Weights of a small GPT-style language model, trained from scratch on English Wikipedia.
Size: width 64, MLP 320 SwiGLU, vocabulary 635.
Training: a variant of Muon for these matrices, 158M tokens, 5462 steps.
Each number is 128 + 24 x the weight over its row's rms, rounded and kept within 0 to 255. Layers, rows and columns count from 0. The size above them is the row's rms in percent of the matrix's.

# layer 2 MLP up, 320x64, rms 0.103, rows 16-50, columns 0-63
size [101 100 104  98  99 100 101 105  92  94  93  96  96 105  96  94 110 114 106  98  94  97 108 102 106  97  91  94  97 103  99  95 100  86  98]
[[124 112 128 131  95  97 118 155 129 122 111 120 122 104 128 103 112 107 110 150 148  91 141 141 136 138  91 167  85  91 123 101 121 107 125 119 107 118  99 106 142 123 138 111 134 127  59 158 160 170 137 106 136  89 146  92 112 182 115 175 110 124 116 135]
 [143 108  96 115 171 130 122 142 126 173 131 136 154 129 160 119  82 133 122  73 169 100 147 116 137 112 137 140  94 130 118 108 159 149 193 151 131 144 112 126 123 149 131 125 130 125 102  96 123 100 150 100 135 167 124 145 110 134  93 142  82 170 138 128]
 [116 131 112 139 121 137 119 119 121  72 153 148 122 116 114 135 138 114 122 153 141 137  98 103 139 106 112 106  67 105 129 118 101  90 190  92 113 134 162 131 134 149 105 116 167 141 120 133 137 160 121 151  99 174 158  98 133 149  97 101 147 129 130  78]
 [110 125 133 138 146 166 123 178  74 133 118 110 124 144 161 137  70 108 137 138  85 134 150 135 115 134 115 128 132 124 107 132 125 138 158 118 157  88 120 136 106 105 122 131  84 100  66 101 107 135 145 162 142 121 165 167 146 127 127 158 144 162 106 126]
 [106 148 139 142 114  78 145 152 170 130 167 150 105 138 137 108 136  71 149 107 150 109 146 138 136 133 117 134 125 155  97 135 103 186  98 120 170 109 161 123 118 115 107 104 152  87 113 121 110  86 119  99 161 142 103 154 149 119 111 143 146 105 113 115]
 [107 109  92 128 135 122 151 171 123 148 159 109 113 104 128 111 145 153 157  95 116 140 193 125 142 108 183 125 133 111 100 106  98 127  86 148 174 123  73 124 148 133 131 160 134 118 131 172 111 115  98 149 127 111 137  98 115 149 104 114 134 142 115 144]
 [133 159 104 157 137 157 139  77 108  98 137 130 116 110 104 114 147 118 102  85 104 134 144 118 159 119 150 141 171 134 108 142 127 122  95 188 110 130  88 129 126 126 121 131 182  97 108 173 186 151 127 141 122 145 123 161 124 114 145 130 110 145 108 125]
 [143 168 134 123  96 155 177 150 121  90 100 143 120 117 120 121  98 149 130 129 134 111 161 162  99 151  84 146 110 126 156 121 151 139 107 114  86  95 158 138  92  87 132 122 150 141 120 152 125 109 129 166  95 125 150 146 109 144  83 105 147 150 164 142]
 [128 127 155 120 155 107 117 116 125  94 128 111 101 108 105 133 100 136 138 134 165 111  99 117 108 124 131 111 153 153 162 143 102 149 143  72 144  86 123 125 154 138 146 134 115  82 151 128 135 139 118 118 139  83 144 138 170 136  99  97 142 140 213 137]
 [120 167 112 130 128 114 142 136 162 128 142 153 102 111 109 114 109  99 127 138 161 154 154  86 127 133 111  85 120 149 151 120 111 154 148  81  77 169 107 111 137 130 148 176 126 118  86  87 176  93 144 118 133 132 106 130 135 108  94 123 159 121 136 113]
 [137 120 138 142 136 127 141  97 150 127 180 115 149 115 101 131 143 103 111 164 111 124 165 146 125 105 167 102 115 124 164 132 123 159 134 138 106 116 124 126  79 125  81  94 141 131 172 121 113 156 148 118 110 168 134 100 154 186 154 130 183 127 119 136]
 [151 106 151 126 120 159 104 151 155 121 143  95  83 126 129  87 160 170 144 137  93  96 155 123 138 122 131 119 123 192 137 116 149 123 142 110 134 139 110 112  74  79 113 130 119 144 108 153 114 132  92 138  97 116 116 144 137  91 147 170 162 145 121 124]
 [133 115 109 115 115 122 141 110 176 112 106 135 127 127  97 108 121 106 128 123 117 127 157 144 146  95 106  97 180 105 124  81 150 146  89 120  79 144 125  90 164 142 172 113 128 143 148 141 141 134 165  85 109 128 118 173 160 130 116  90 150 152 111 120]
 [145 117  75 124 135 116 121 129 104  98 110 140  90  90 134  98 164 156 147 174 144  91 130 151 122  77 141  92 110 131 151 124 150 152 127 128 110 184 134 105 106 166 100 167 143 130 112 144 159 156 126 114 118 110 109 139 119 123 138 143  87 128 122 102]
 [102 145 134 121 141  94 131 115 129 132 102 116 102 140 181 121 116 110 172 137  80 122 125 135 138 102 136 172 119 150 136 148 117 137 143 103 115 120 162 147 129 147 182 145 101 113 192  66 115 139 108 173 118 145 113 123 145 103 148 127  98 142 136 117]
 [ 92 144 130 153 132 124 114 139 104 108 115 146  94 108  83 116 162 131 118  85 146 104  86 101 148 114 181 143  96 155 120 131 119 150 122 131 151 158 119 178 119 149 165 111 188 125 135 129 100 139 154 155 126 143 137 144 157 114 143  95 138 161 126 105]
 [114 169 181 146 136 144 126 108  94 129 170 132 150 127 118 119 162 179 142 147 128 113 108 145 144 130 138 112  98 156 144 136 123 132 150 126 185 114 136 115 105 137  77 106  76 158 133  91 123 144 143 123 103 144 139 143 163 109 149 110 149 119 145  86]
 [138 161  88  83 119 182 127  75 101  94 160 136 157 115 118 118 102 165 155 150 116 129 120 164 138 154 143 161 137 138 126 153 138 104 114  91 101 140 158  96 108 133 143 106 117 127 149 120  97 123 152 149 104  80 118 148 122 136 136 105 116 152 105 109]
 [136 128 138 124 140  91 135  94 126 150 109 103 105  80 165 163 136 137 120 125 118  99 186 133  70 163 131 125 120 121 122 129 124 101 117 172 155  71 121 120 152 109 122 144 129 139 136 164 120 149 117 159 158 134 157 131 115  95 139 110 113  89  93 138]
 [128 127 132 122 134 108  95 113 144 134 147  77 135 125  95 121 123  82 129 175 133 157 146 115 125  89 165 155 142  72 154  87 136 137 141 130 146 117 120 130 152 124 104 171  97 138 151 116 166 159  83 139 125 132 122 150 159 106 155 146 149  92 119 103]
 [146 112 103  87 133 106 100 135 127 149 126 128 130 163  99 128 145 138 140 166  96 173 132 127 135 159 111  93 131  97 150 147 110 106 155 128 110 109 154  99 123 113 137 150 109 150 138  72 174 108 119 142 138 122 136  79  72 107 125  81 118 144 112 146]
 [117 146 125 119 121 133 176 120 125 112 184 130 109 126  97 128 130  98 115 117 144 123 148 148 192 109 139 129 111 139 123 105 121 135  94  98  70 154  98 109 118 127 123 176 129 147 170 104 135 124 130  97 114  99 121  89 120 105 154 130 177 140 159 145]
 [ 93 169 106 158 124 118 129 127 154 107 130 143 147 162 120 104 120 149 130 179 159 112 155 113 132 147 132 124 149 174 131 144 130 132 109 157  83 137 143 106 146 132 127 117 155 146  90 143 119  98 152 144 102 162 158 132 129 123 177 121 170 113  73 162]
 [112 165 140 160 119 169 182 105 157 138 140 123 144 121 130 140 138 129 149 129 188  89 149 134 137  67  89 135 140 118 112 129 128 116 124 125 119 157 157 150 141 127 144 107 119 109 127  80 139 162 108 106 150 145  88 108 131 170 134  85 146 108 124 121]
 [137  75 129  88 141 151 158 164 166 131 155 127 118 112 121 102  94 154 176 146  99  97 133 112 131 113 104 123 150 133 100 143  99 123 116 131 148 140 128 131 128 135 121 109 114 128 125  98  93 142 168 191 121 158 110 174 161 104 147 123 151 109 104 145]
 [144 128 140  62 146 106 101 107 130 121 145 132 120 121  99 136 123  65 119 105 149 105 124 129 177 128 134  70 105 112 138 123 138 165 106  63 141 111 144 125 143 138 140 133 148 133  97 114 130 116 117 148 147 156 118 129 128 169 137 113 168 109 164 141]
 [139 130 135  96 125 174 112 106 122 143 116 120 130 121 133 165 149 157 156 115 120 154 132 171 118 162  90 115 112 125 181 116 113 120 111 163 113 125 133 120 110 127 137  77 155 192  96 116 140 142 130 116 116 126  99 104 165 106 143  66 151 129 118 148]
 [136 144 102  88 127 139 111 159 136 212 131 116 141 111 132 110 166 169 129 106 137 132 136 124 174 118 139 104 132 136 149 134 160 102 134 128 146 140 122 155 163 139 153 149 158  93 120 104 106 118 128 168 161 129 131 163  97 135 156 108 167 146  99 131]
 [166 120 116 160 135 114 109 106 112 141 132 136 111 160 114 124 150 170 123 133 128 174  80 156 113 155 160 127 111  84 126 170 164 132  98 160 143 115 130 113 156 124 104 144 121 136 134 114 134 128 108 124 133 144  96 123 167 153 170  85 116  77 111 161]
 [150 160 108 139 116 138 130 127 121 150 109 166 112 162  75 107 125  82 132 148 149 136  99 118 152 125 158 146 128  72 112 104 138 136 174 134 142  91  99 104 142 135 145 159 155 166 134 122 107 111 158 111 139 157 157  90 148 141 104 126  90 126 113 154]
 [103 156 117 132 115 102 124 147 122 141 118  78 103 155  96 126 173 142 130 117 136  90 123 104 118 118 122 138 118 105 155 146 152 144 131 118 173 136 146 148 145 164  90 144 164 183 106 137 124 158 109 133 117  91 101 140 158 100 183 122 127  97 149 101]
 [181 121 130 160 150 103 145 133 120 148 191 153 126 162 125 136 126 107 148 143 129  83 127 104  91 152 115 160 121  78 117 149 146 106 105 139 138 140 132 124 162  84 159 165 115 125 141 128 126 190 111 123 162 134 130 147 141 143 102 123 147 129 104 120]
 [106 125 115 136 148 145 165  78 166 153  98 142 105 169 133 152 123 146  95 149 138  81 113 124 155 129 135 122 150  96 154 173 137 165 144 130 108 120 127  72 133 122 107 138 157 136 143 122 158  91 104 108 152 115 149 101 148 145 125 174  99 144 121 136]
 [138 101 134  94 100 149  85 139 126 123  86 171 135 117 146 103 149 167 124 129 118 125 159 184 139 114 105 160 132 156 126  95 132 122 130  69 121 109 121 108 100 118 132  91 108 125  92  90  89 151 163 140 146 121 149 113 145 121 118 115 152  94 109 115]
 [132 126 102 118 128 117 106 106 150  79 129 145  99  79 132 142 132  90 157 167 138 101 154  90  87  95 104 106 126 124 122  68 143 123 145 171 137 154 111 122 103 120 104 122 115 156 134 116 117 111 110 148 120 175  96 145 154 140 129 102 154 138 159 143]]
# layer 2 MLP down (transposed), 320x64, rms 0.192, rows 16-50, columns 0-63
size [ 97  99  98 101  99 100 102 101  91  95  98 105  94 108 109  95 108 104  96  97 102 100 105  98 101 102  93  96 100  97  95  95 103 100  97]
[[188 115 159 144 118 190 137 134 125  84 127 111 117 125 105 142 125 160 128 116 129 168 116 100 114 127 143 105 123 134 173 127 158 124 134 118 192 125 139 118 124  97 111 165 148 141 129 114 107 128 115 172 150 141 116 176 139 142 173 104 125 151 118 132]
 [162 139 150 101 128 132 112 105 152 137 111 145  89 124 142 144 116 131 149 147 107 107 126 119 104 124 107 122  63 123 134  87 119 130 123 115 140 133  95 102 101 183 106 146 110 166  97 106  94 140 117  80 145 147 154 143 157 138 115  81 165  99 119 152]
 [107 146 118 122 142 112 129 137 180 148 122 175 145 125 108 181 104 140 130 150 173 101 125 174 111 118 139 156 141 112 113 132 139 157  91 142  96 150 115 141 111 123 145 140  65 168 139 165 118 147 139 147 154  98  92 110 133 109 137 127 143 109 131  93]
 [148 160 115 142 122 153 116 153 120 129 106  85 188 157 104 181 113 170 156 111  91 126  96 153 140 132 156 124 148 156 140 128 146 139 122 132 192 123 120 162 105 135 137  64 103 105 144 123 110 120 118 131 101 119 134 127 117 145 143 129 107 145 142 130]
 [125 120 148 132 157 172 117 134 129 110 121 101 109  76 128 131 144 141 112 126 102 111 103  49  89 123 123 128 119 119 140 183 103 142 161 126 107 125 126 129 156 163 148 104 147 119 113 122 123 110 154 135 127  98 126 174 105 135 123 139  77 143 152  88]
 [115  74  95  82 102 123  81 108 126 140 104 150  83  97 101 117 126 117  96 128  77 155 146 105 119 160 157 115 130 124 151 138 126 159 134  90 103 123 150 110 143 110  97 114  94 170  85 134 116 142 117 117 129 118 104 136 125 110 115 119 131 126  88 121]
 [131 118 125 169 157 145 152 127 126 118 134 140 151  90 123 163 130 104  62 116  91 115 114 122 131 134 140  99  83 150 175 119 142 116 103 110 131  96 100 108  93 137 104 144 141 138 119 139 124 118 154 155 136 140 122 117 175 134  97 166 109 155  85 169]
 [149 157 108 135 148 124 149 122 119 154 117  84 145 123 119 120 156 146 152 114  78 141 151 165 123 146 127  86  71 129 102 106 140 137 136 119 140  73 162 124 156 143 104 109 100 160 101 120 116 132 129 177 127 118 111 113 124  93 133 149 183 134  99 118]
 [107 131  81 107 104 138  77  92 130 138 110 143 161 168 153 142 160 132 139  96 114 169 133 123 123 143  93 125 115  82 122 164 111 124 133 142 170 149 105 135 140 136  82 153 163 160 129 157 145 133 131 101 157 158 105 159 114 125 164 133 142 121 147 128]
 [123 143 120 128 135 146 164 128 124 125 128 169 157 152 140  68 106 125 104 159 123 157 143 155 156 156 141 112 124 150  93 134 128  95 141 133 127 149 171 141 150 156 117 163 126 160 137 128 129 121 142 175 131 114 108 111  73  90 115 105 149 174 147 168]
 [105 135 130 136 130 171 125 110 139 151  85 104 157 137 170 120 106 108 112 137 127 141 119 152 130 109 110 157 138 112 141 146 135 130 127 160 165 141 114 109 107 109 171  81 102 116 106 127 124 138  97 147 144 116  96 122 138 126  70 138  85 191  97  90]
 [140 163 147  94 164 113 115 101 116 175 109 104 111 141 156 160 143 175 107 123 108 129  87 172 108 110 131 162 169 148 132  98 132 136 169 161 107  98 141  95 141  94 113 139 119 180 167 130 126 106 129 137  98 114 132 135 123 121 110 143 123 136 150 132]
 [112 159 161 102 142 119 115 160 117 141 166 117 190 101 158 148  93 140  98 104 128 103  79 117 148 132 204 157 107 150 128  95 137 109 140 143 116 149 122 132 127 125 110 106 117 112  92 150 126 150 120 121 126 146 157 124 124 108  80 151 137 127 130 113]
 [141 142 162 118 133 138 120 135 126 110 113 108 138  89 131 129 100 133  93 140 105 123 151  97 137 127 130 131 163 165  89 148 125 173  71 116 135 160 144 132 111 128 113 147 136 107 160 167  74  94 120 183 137 129 102 138 116 108 123 134 154 107 184 135]
 [132 123 121  84 153 115 142 120 133 170 121 116 169 105 129 149 135 100 122 143 170 143 160 119 120 158  79  98 131 153 123 103 164 148 157 153  75  96 167 155 172 143 135 156 163 158 119 121 112 119 141 139 111 113 116 130 126 113 113 162  91 147 115 117]
 [137  89 100  60 138 145 152 119 123 159 137 121 163 141 160 114 148 146 107 122 109  91 145 162 128 122 126 104 160  94 125 139 145  62 137 129 123  83 160 117 166 111 128 151  89 117 125 149 132 142  93 123 108 117 169 139 127 122 119 143 151 105 144 118]
 [132 127 102 140 105 127 141  80 135 152 157 150 121 108 150 120 108  91 168 104 137 169  81 133 108 149 126 138 136 133 127 121  98 106 117 109 109 110 166 125 136  94 121 122 160  90 132 153 200 145 103 118 100 122 135 125 119 109  97 106  97 159 111 167]
 [166 138 108 157  74 146  95 120 120 128 134 111  87 117 172 110 128 122 109 114 139 153 148 147 161 125 115 101 135 134 127 140 119 141 129 178 157 147 132 141 129 166 120 131 139  87 113 144 124 114 159  85 101 149 114 126 169  89 135 140 162 116 165  79]
 [144 140 127 139  49 152  87 150  85 104 129 123 109 133 125 111 128 141  99 142 128 148  92 116 141 148 111 146 110  97 111 114 107 113 117 114 107 163 115 103 125 171  90 163 160 129 158  84 129 126 110 162 133  79 117 152 110 128 131 142 129  98 136 111]
 [113 135 112  86 182 124 182 138 159 121 143 125 120 100 105 124  89  89 181 136 121  88 121 113 154 100 125 120 113 125 145 131 101 113 153 150 138 109 126 122 178 158 145 142 132  89 119 144 119 164 102 150 122 136 104 171 118 114 123 147 153 156 133 105]
 [ 98  97  90 166 141 162 112  80 114 156 123 103  92 129  91 136 135 141 110 106 133 143 144 151 123 118  77 106 147 109 105 109 104 146 137 148 138 112 100 158 143 106 123 135 117 137 142  91  88 115 153 103 103 122 150  96 104 158 159 149  99  97 158 117]
 [148 111 121 134 160 125 123 135 134  82 107  99 124 158 118 130 135 155 178 128 124 150 115 151 134  94 178 131 110 151 116 107 133 134  92 154 185 140 135 127 114 126 133 108 103  85 149 131 150 133 106  95 102 138  83 176 149 164 124 112 162 140 142 161]
 [104 143 145 113 136  73 132 120 125  98 111 160 173 115 139 126 144 114 102 137 127 107  93 152 129 110 133 162 134 130 124 104 129 165 123 127 104 129 107 137  99 187 142 103 161 122 144 143 140 148 128 101 128 102 107 151 128  73  75 133 168 100 116 169]
 [105 128 142  95 150 118  87 153 134 146 152 127  81 129 141 153 136 159 113 140 104 124  62 111 133 119 137  84  98 148 165  92 151 128 135 122 133 154  90 137 150 100 113 150 130 128 173  89 132 106 141 146 159 108 177 158 128 109 106 126 126 106 144 122]
 [ 96 154  95 146 113 106 157 109 103 124 121  96 114 124 112 123  84 129 111  86  83 151 104 146 124 160  78 112 137 104 110 118 123 137 126 150 122 120 163 165 140 148 120  88 110 124 141 168 108 100  97 149  89 103 168 135 148 125  95 160 122 126 102 117]
 [103 155 137 120 132 123 109  92 126 124 123  99  96 161 139 130 129 120 133 120 126 118 130 140  87 127 149 119 141 117 106 126 126  78 165 118 122 144  62  66 106 138 121 112 105 101  75 136  92 139 141 117 149 113 173 131  82 120 142 106 126 153 147  91]
 [107 122 126 144 114 178 166 138 144 156 129 105 114 153 127 140 149 148 141 151 129 127 118 151 134 159 135  96 144 164 132 123 168 103 113 144 116 127 130 110 127 139  96 169 112 140 121 132 106 120 133 214 157 165 126 114 142 121  71 148 138  84 120 154]
 [132 116 116  80  70 154 129 148 158 160 133 120  95 131 138 123 118 157 100 154 125 108 144 143 135 144 126 107 168 138 105 106  88 153 131 114 129 137  87 190 132 146 113  83 139 163 154 147 144 137 113 112 103 143 113 137 107 153 126 142 176  96 114 112]
 [141 141 167 122 131 145 152 123 152 110 101 121 116 150  68 134 121  97 154 147 137 151  78 111 185  91 138 152 135 160  73  86 140 133  94 110 137 127 103 129 112 108 147 136 116 149 140 135 154 122 135 148 118 162 122 124 115 109  93 103  97 126 154 102]
 [108 127 156 122 148 155 182 114 124 155 169 118 121 116 136 143 134 149 152 103 125 130 137 135 114 146 137  84 122 168 184  83 138 117 112 147 138 182 107 138 126 132 113 124 186 158 143 141 143 176 150 142 124 125 108 126 115 124 155 160 161  93 132 120]
 [124  88  95 120 115 126 150 128  96 124 176 126 135 110 108 103  98 122 182  63  90 147 104 112 142 182 138 125 142 153 146 122 109  83 141 133 101 105 129 126 144 158 121 121 137 113 122 115 146 109 124 149 190 121 115 105 109 128 131 110 106 110 138 155]
 [111 128 138 132 102 133 140 134 136 128 137 164 108 134 123 116 158 161 175  85 107 160 142 146 150 127 154 103 149 170 149 138 143 132 136 141 102 157 136 107 142 141 115 123 128 129 182 121 100 105 163 132 108  95 109 114 113 164 171 101  68  87 124 160]
 [149  88 118  85 144 122 136 108 143 124 120 174 141 113 143 114 161 143 133 161  98 168 139 111 120 112 115 103 147 108 151 107 168 128 144  93 175 130 156 156 124 128 132 166 108 116 127 101 110 123 119 149 109 134 130 181 106 127 130  54 134 130 155 120]
 [131 119 151 142 160 130 105 100 138 162 118 151 142 156 100  94 150 164 149  86 119 115 123 178 116 138 125 147 113 139 153 142 146 163 126 123  83  93 126 108 156 140  96 106 146 131 103 152 112 135 151  84 134 108 107 154 112 169  71 128  93 123 114 112]
 [139 139 138 146 126  89 146 134 143 143  86 174 138 159 128 177 121 136 152 152 146 131 109 136 116 109  99 141 123 111 121 139 110 137 110  81 125 131 115 156 108 178 130 165  95 132 127 174 137 116 144 162 108 114 122 158  95 119 138  72 147 140 112  77]]
# layer 2 MLP gate, 320x64, rms 0.11, rows 17-51, columns 0-63
size [ 97  87  95 100  94 100  92 114  94  98  85  97  95  92 106 101 102 104  88  96  86  99 105 108 115 110  91  97  96 107 103  96  87  90  90]
[[130  98 132 140 168 107 139 142 147  77 142 128 148 125 117 152 122 145 133 177 151 145 112 136 162 118 134 117 168 141 132 119 100 111 115 116 149 152 118 106  94 161 148 118 139 109  93 196  90  79 133 141 128 128 125 143 144 123 141 161 118 103  72 148]
 [112 144 136 146 145 140  90  98 109 171  95  99 134 127 195 119 126 160 104 127 134 123 158  82 142 147  82 138 117 172 101 142 153 132 168 116 148 135 110 167 101 100 138 166 151 106 159 153 158 125 130 117 169 142 126 138 105 124 124 125 132 122 129 136]
 [131 124 155 127 137 150 140 130 104 109 102 127 135 100 133 103 106 108 139 178 125  94 102 115 171 140  88  94 108 102 122 123 163 149 104 154 154 195 108  94 126 106 134 160  91 129  87 117 149 100 145 102 143  82 131 108 108 124 109 130 116 142 128 110]
 [164 101 125 173 143 115 109 131 129 104 141 119 134 164 145 109 135  87  99 128 151  92 147 133 145 135 125 169 134  97  96 135 162 116 129 152 119 120 142 124 116 117 124 198  89  99 145  97 117 150 149  86  90 113 110 165 143 119  94 156 145 130 118 151]
 [133 109  94  92 114 117 142 137 118 180 132 128 160 160 166 132 134 117 172 109 103 139 122 131 114 145 160 104 132 121 175 112 161 147 140 140 117 133 126 137 126 162 135 143  88 178 112 124 144 151 109 147 133 171 144  89  72 137 104  79 120 124 126 124]
 [148 117 162 153  97 153  91 112 171 122 148 177 141 175  83  92 141 133 125 139 147 118 149 128  74 141 126 141 108 137 160 160 112 117 144 132 134 101 140  84 111 163 118 114 118 120 133 120 171 117 138  86  91 136 116 148 134 116 119 158 119 151 135 158]
 [168 135  90 119  87 128 118 139 127 132 110 147 150 142 118 144  95 112 106 166 171 121  97 103 103 129 124 160 124 149 106 118 120 129 162 147  66 144 106 157 100 147  94 153 180 101 142 138 122 147 149 119  89 153 161 115  98 133 150 132 147 108 110 130]
 [115 122  81 142  98  80 151 142 152 134 139 149 106 151 153 144 116  90 110  94 153 119 153 137 138 149  79 119 120 114 106 140 163 110 130 119 154 131 135 136 132 135 175 106 146 154 106 135 162 169 157 127  98 127  82 126 111 153  93 150  85 127  95 130]
 [101 116 127 145 106 121 148 192 133 159 120 125 133  74 173 122 114 122 111 101 129 115 141 100 164 132 119 123 119 141 132 137 130  96 179 123 133 184 103 206 147 123 116 138 118 132 144 147 151 145 121 167 123 140 140  90 117 109 123 131 122 103 138 114]
 [ 84 172 164 149 124 143 119 139 122 177 104 151 138 142 141 102 144 132 116 178 135 150 162 160 145 129  90 149 126 136 143 149 147 106 141 136  98  90 132 106  70 157 143 115 131 130 133 177 152 115 101 177 155 149 129 125 139 140 131 102 111 147 129 131]
 [113 153 113 122 119 106 114 141 129 121 139 104 163 150 126 109 118  98 140 145 146  93 162 158 115 122  83 176 143 163 136 105 134 166 116 135 134 111 175 107 122 118  98 110 171 178 174 154 104 139  98 117 125 124 126 113  97 129 120  76 140 135 149 156]
 [ 95 158 141 121 103  95  95 117  96 128 110 102 170 162 113 132 150 108 161  91 116  91 146 149 131 109 132 135 158 142 119  50 117 125 137 137  98 148 105 119 132 164 169 128 165  90 122 135 158 123 103 133  90 112 127 120 128 137 122 111 126 149 115 103]
 [112 148 147 116 165 110  89 118  95 145 137 121 142 114 129 158 138 142 129 159 119 112 164 161 107 136 113 111 174 152 146 144 109 127 123 129 126 162 133 134 108 156 140 102 193 132 142 146 179 155 163 119 175 147  95 137 153 112 117 126 153 110  99  88]
 [120 156 155 156 133 147 112 127 135 132 102 100 121 149 164 151 136  86 157 105 125  93 106 119 143  98 105 148 186 147 104 132 109 158 134 117  99 107 173 127 169 118 168 135 140  94 119  89 144 112 160 155 104 115 148 132 126 123 160  93 111 157 117 101]
 [138 129 170 106 113 147  99 120 105 116 131 116 140 178 113  94 118 121 146  87 184 130  99 105 128 119 141 122 113 106 123 153 137 167  95 155 133 162  99 114 157 149 121 164 137 111 119 174 126 106 111 146  97 173 109 103 168 125 133 134 139 130 104  86]
 [117 144 141 126  95 153 122 110 126 151 174 117  85 118 111 119 143 123 139 105 188 151 144 178 103 151 150  99 130 115 164 145  91 171 123 111 108 118  94 135 107 178 155 154 136 162 138 100 111 119 147 127 121 112 147 100 115 107 130 116 135 126  86 156]
 [124  64 135 145 102 105 108 169 137 158 127 130 155 134  75 117 130 100 157  95 107 112  96 113 127 135 148 155 141 138 100  82 106  85 175 137 127 109 147 116 110 119  95 130 139 150 126 102 120 142 152 131 129 177 123 117 125 111 166  96 104 122 148 112]
 [145 143 140 147 129 155 143 146 116 143 139 164 109 134 119 138 157 164 138 138 127 128 149 158 120 116 121 124 122 105 140 177  67 134 121 156 136 150 101 122 132  91  79 132 163 111  89 111 155 126 150 141 158 203  91 135 120 151 115 153  98 106 131 132]
 [176 127 181 133 116 108 143 120 133 128 165 135  89  82  92 136 112 127 120 146 138 116 157  99 146 161 146 162 136 113 160 136 110 130  93 141 154 107 111 138 183 113 119 171 105  99 114 100 141 143 156 123 155 106 118 172 139 123 153 130 148 123 141  96]
 [138  56 119 120  92 138 105 106 113 137 135 126 152 140 104 168  70 104 158 142 126 107 157 106 123 170  95 112 148 172 139 118 127 145 132 128  98 129 137 126 110  81 146 137 123 131  97  76 127 148 127 154  95  98 117 114 129 149 123 135 127 110  93 133]
 [133 159 121 176 108 112 110 114 127 118  60 102 131 100 146 129 163  89 100 129 129 133 143 169 102 108 148 105 128 141 118 128 118 108 155 131 136  84 115 131 154 112 137 118 144 155 197 105 109 139 142 159 122 126 132 149 102 132 116 126  79 105 141  95]
 [145 146 114  90 168 114 115  94 143 142 174 106 150 116 120 157 142 158 162  96 121 101 141 138 112  96  96 134 135 138 138 134  93 161 114 131 146 133 131  99 113 159 147 129 143 177 115 164 158 129 125 113 173 117 138 142 169 119 115 152 141 110 163  75]
 [151 150 161 152 107 141  95 114 116 137 160 109 129 153 120 120 122 104 132 146 145 107 182 138 101  99 155  88 164 102 112 137 128 108 156 131 100 131 127 106 109 138  98 130 110 125 153 102 131 180 144 147 121 122 121 109 143  79 131 165 202 129 144 115]
 [111  74 153 140 150 156 151 102  89 120 117 135 133 154 104 131 125  71 148 129 185 138 124  91 124 135 164 110 103 142 127 122 103 124 111 128 162 141 142 152 102 169 114 160  88  99 116 164 107 106 117 165 110 146 137 143 138 117 126 138 125 143  85 128]
 [192 115 129 187 121 126  86 154 114 123 154  94 116 154 134 124 130 123 103  71 126 152 128 128 133 126 143 143 103  84 133 164 128 150 118 173 119 122 122 118 144 161 131 194 132 107 131 116 121 122 138 107 103 138 130 128 142 142 103 109  92  92 153 125]
 [112  94 122 127  99 109 130 144 109 104 132 139  74 125 114 137 160  81 131 162 177 118 115 176 116  90 140 102 105 105 104 174 115 137 148 139 108 160 105 115 112 116 144 137 107  74 149 139 116 162 141 113 141 147  91 118 104 138 123 127 120 103 147 163]
 [106  82 127 112 154 127  84 133 100 130  61 129 135 132 111 129 114 107  81 146 147  88 132  86 158 150 147 124 159  82 123 160 121 133 122 170 110 142 104 126 109 101 116 129 169 119 120 172 148 136 137 137  91 138 110 130 116 145 123 132 144 113 120  91]
 [136 156 128  93 146  98 140 145 131 119  89 146 141 130 163 151 100 119 108 151 168 141 140 149 108 167 134 127 157 150 152 130 129 145 100 178 117 110  83 128 110 153 148 154  88 152 174 164 108 130 123 133 109 127 104 110  93 160  89 101 127 153  99 126]
 [122 131 153 150  96 154 143 126 122 129 134 120 162 123 172 156 132 106 150  94 101 132 150 114 122 115 153 114 156 124 110 166 152 140  78 115 129 116 160 111 139 122 154 138 151 121 106 158 163 161 123  88 156  73 166 127 110 138 116 102 178 129 150 167]
 [ 97  91  89 141 164 112 171 147 127 133 120 126 137 163 138 147 106 148 138  99 136 105 129 132 132 120 119  99 140 132 134 162  86 150 151 110 123 151 110 102  96 155 156 108 119 161 131 161 121  98  97 169 141 164  93 141 183 161 165 119 120 123 105 129]
 [ 86 107 112 149 104 137 146  99 159 126 107 115  92 142 104 125 140 172 116 146 168 111  91 150 129 161 169 108 152 164 111 126 124 164 148 135 123 144 132 131  95 154 126 113 148 125  95 151 129 167 141 108 184 161 140 103  87 155 137 109 113 139 125 110]
 [144 110 115 134  88 134 145 143 184 118  98 118 118 143 130 146 120  98 112 169 145 130 160  96 136 106 130 142 117 128 139  77  81 110 105 119 178 160 144 134 107 128 107 107 126 158 142 162 126 113 132 115 110 123 126 141 155 139 188 184 150 147 112 122]
 [138 124 120 125  99 143 126 144 115 134 119 103 111 170 138 179 113  82 118 164 151 123 171 140 145 145 128 139 145 136 136 128  93 159  85 131 139 131 147 114 179 115 145 154 134 153 101  84 132 167  94 158  92 127  87 156 135 131 141 131 180 134 121 126]
 [ 97 132 164 187 153 125 114 118 132 141 116 106 129 146 160 106 110 122 154 106 117 131 126 127 136 141 155 140 101 137 134 125 153 119 130 122 127 174 154  69 140 122 114 112 136 119 123 161 156 188 154 158 131 118 109  98 107 121 181 177 156 115 143 100]
 [119 110 127 153 109 111 119 145 146 167 124  96 106 122 118 144 127 118  85  60 157 107 172 118 122  77  95 115 103 148 144 113 136 121 134 110 149 109 161 126  74 115 110 118 158  94 118 123 118 148  96 151 126  97 129 140  82 137  98  98 111 119 140 139]]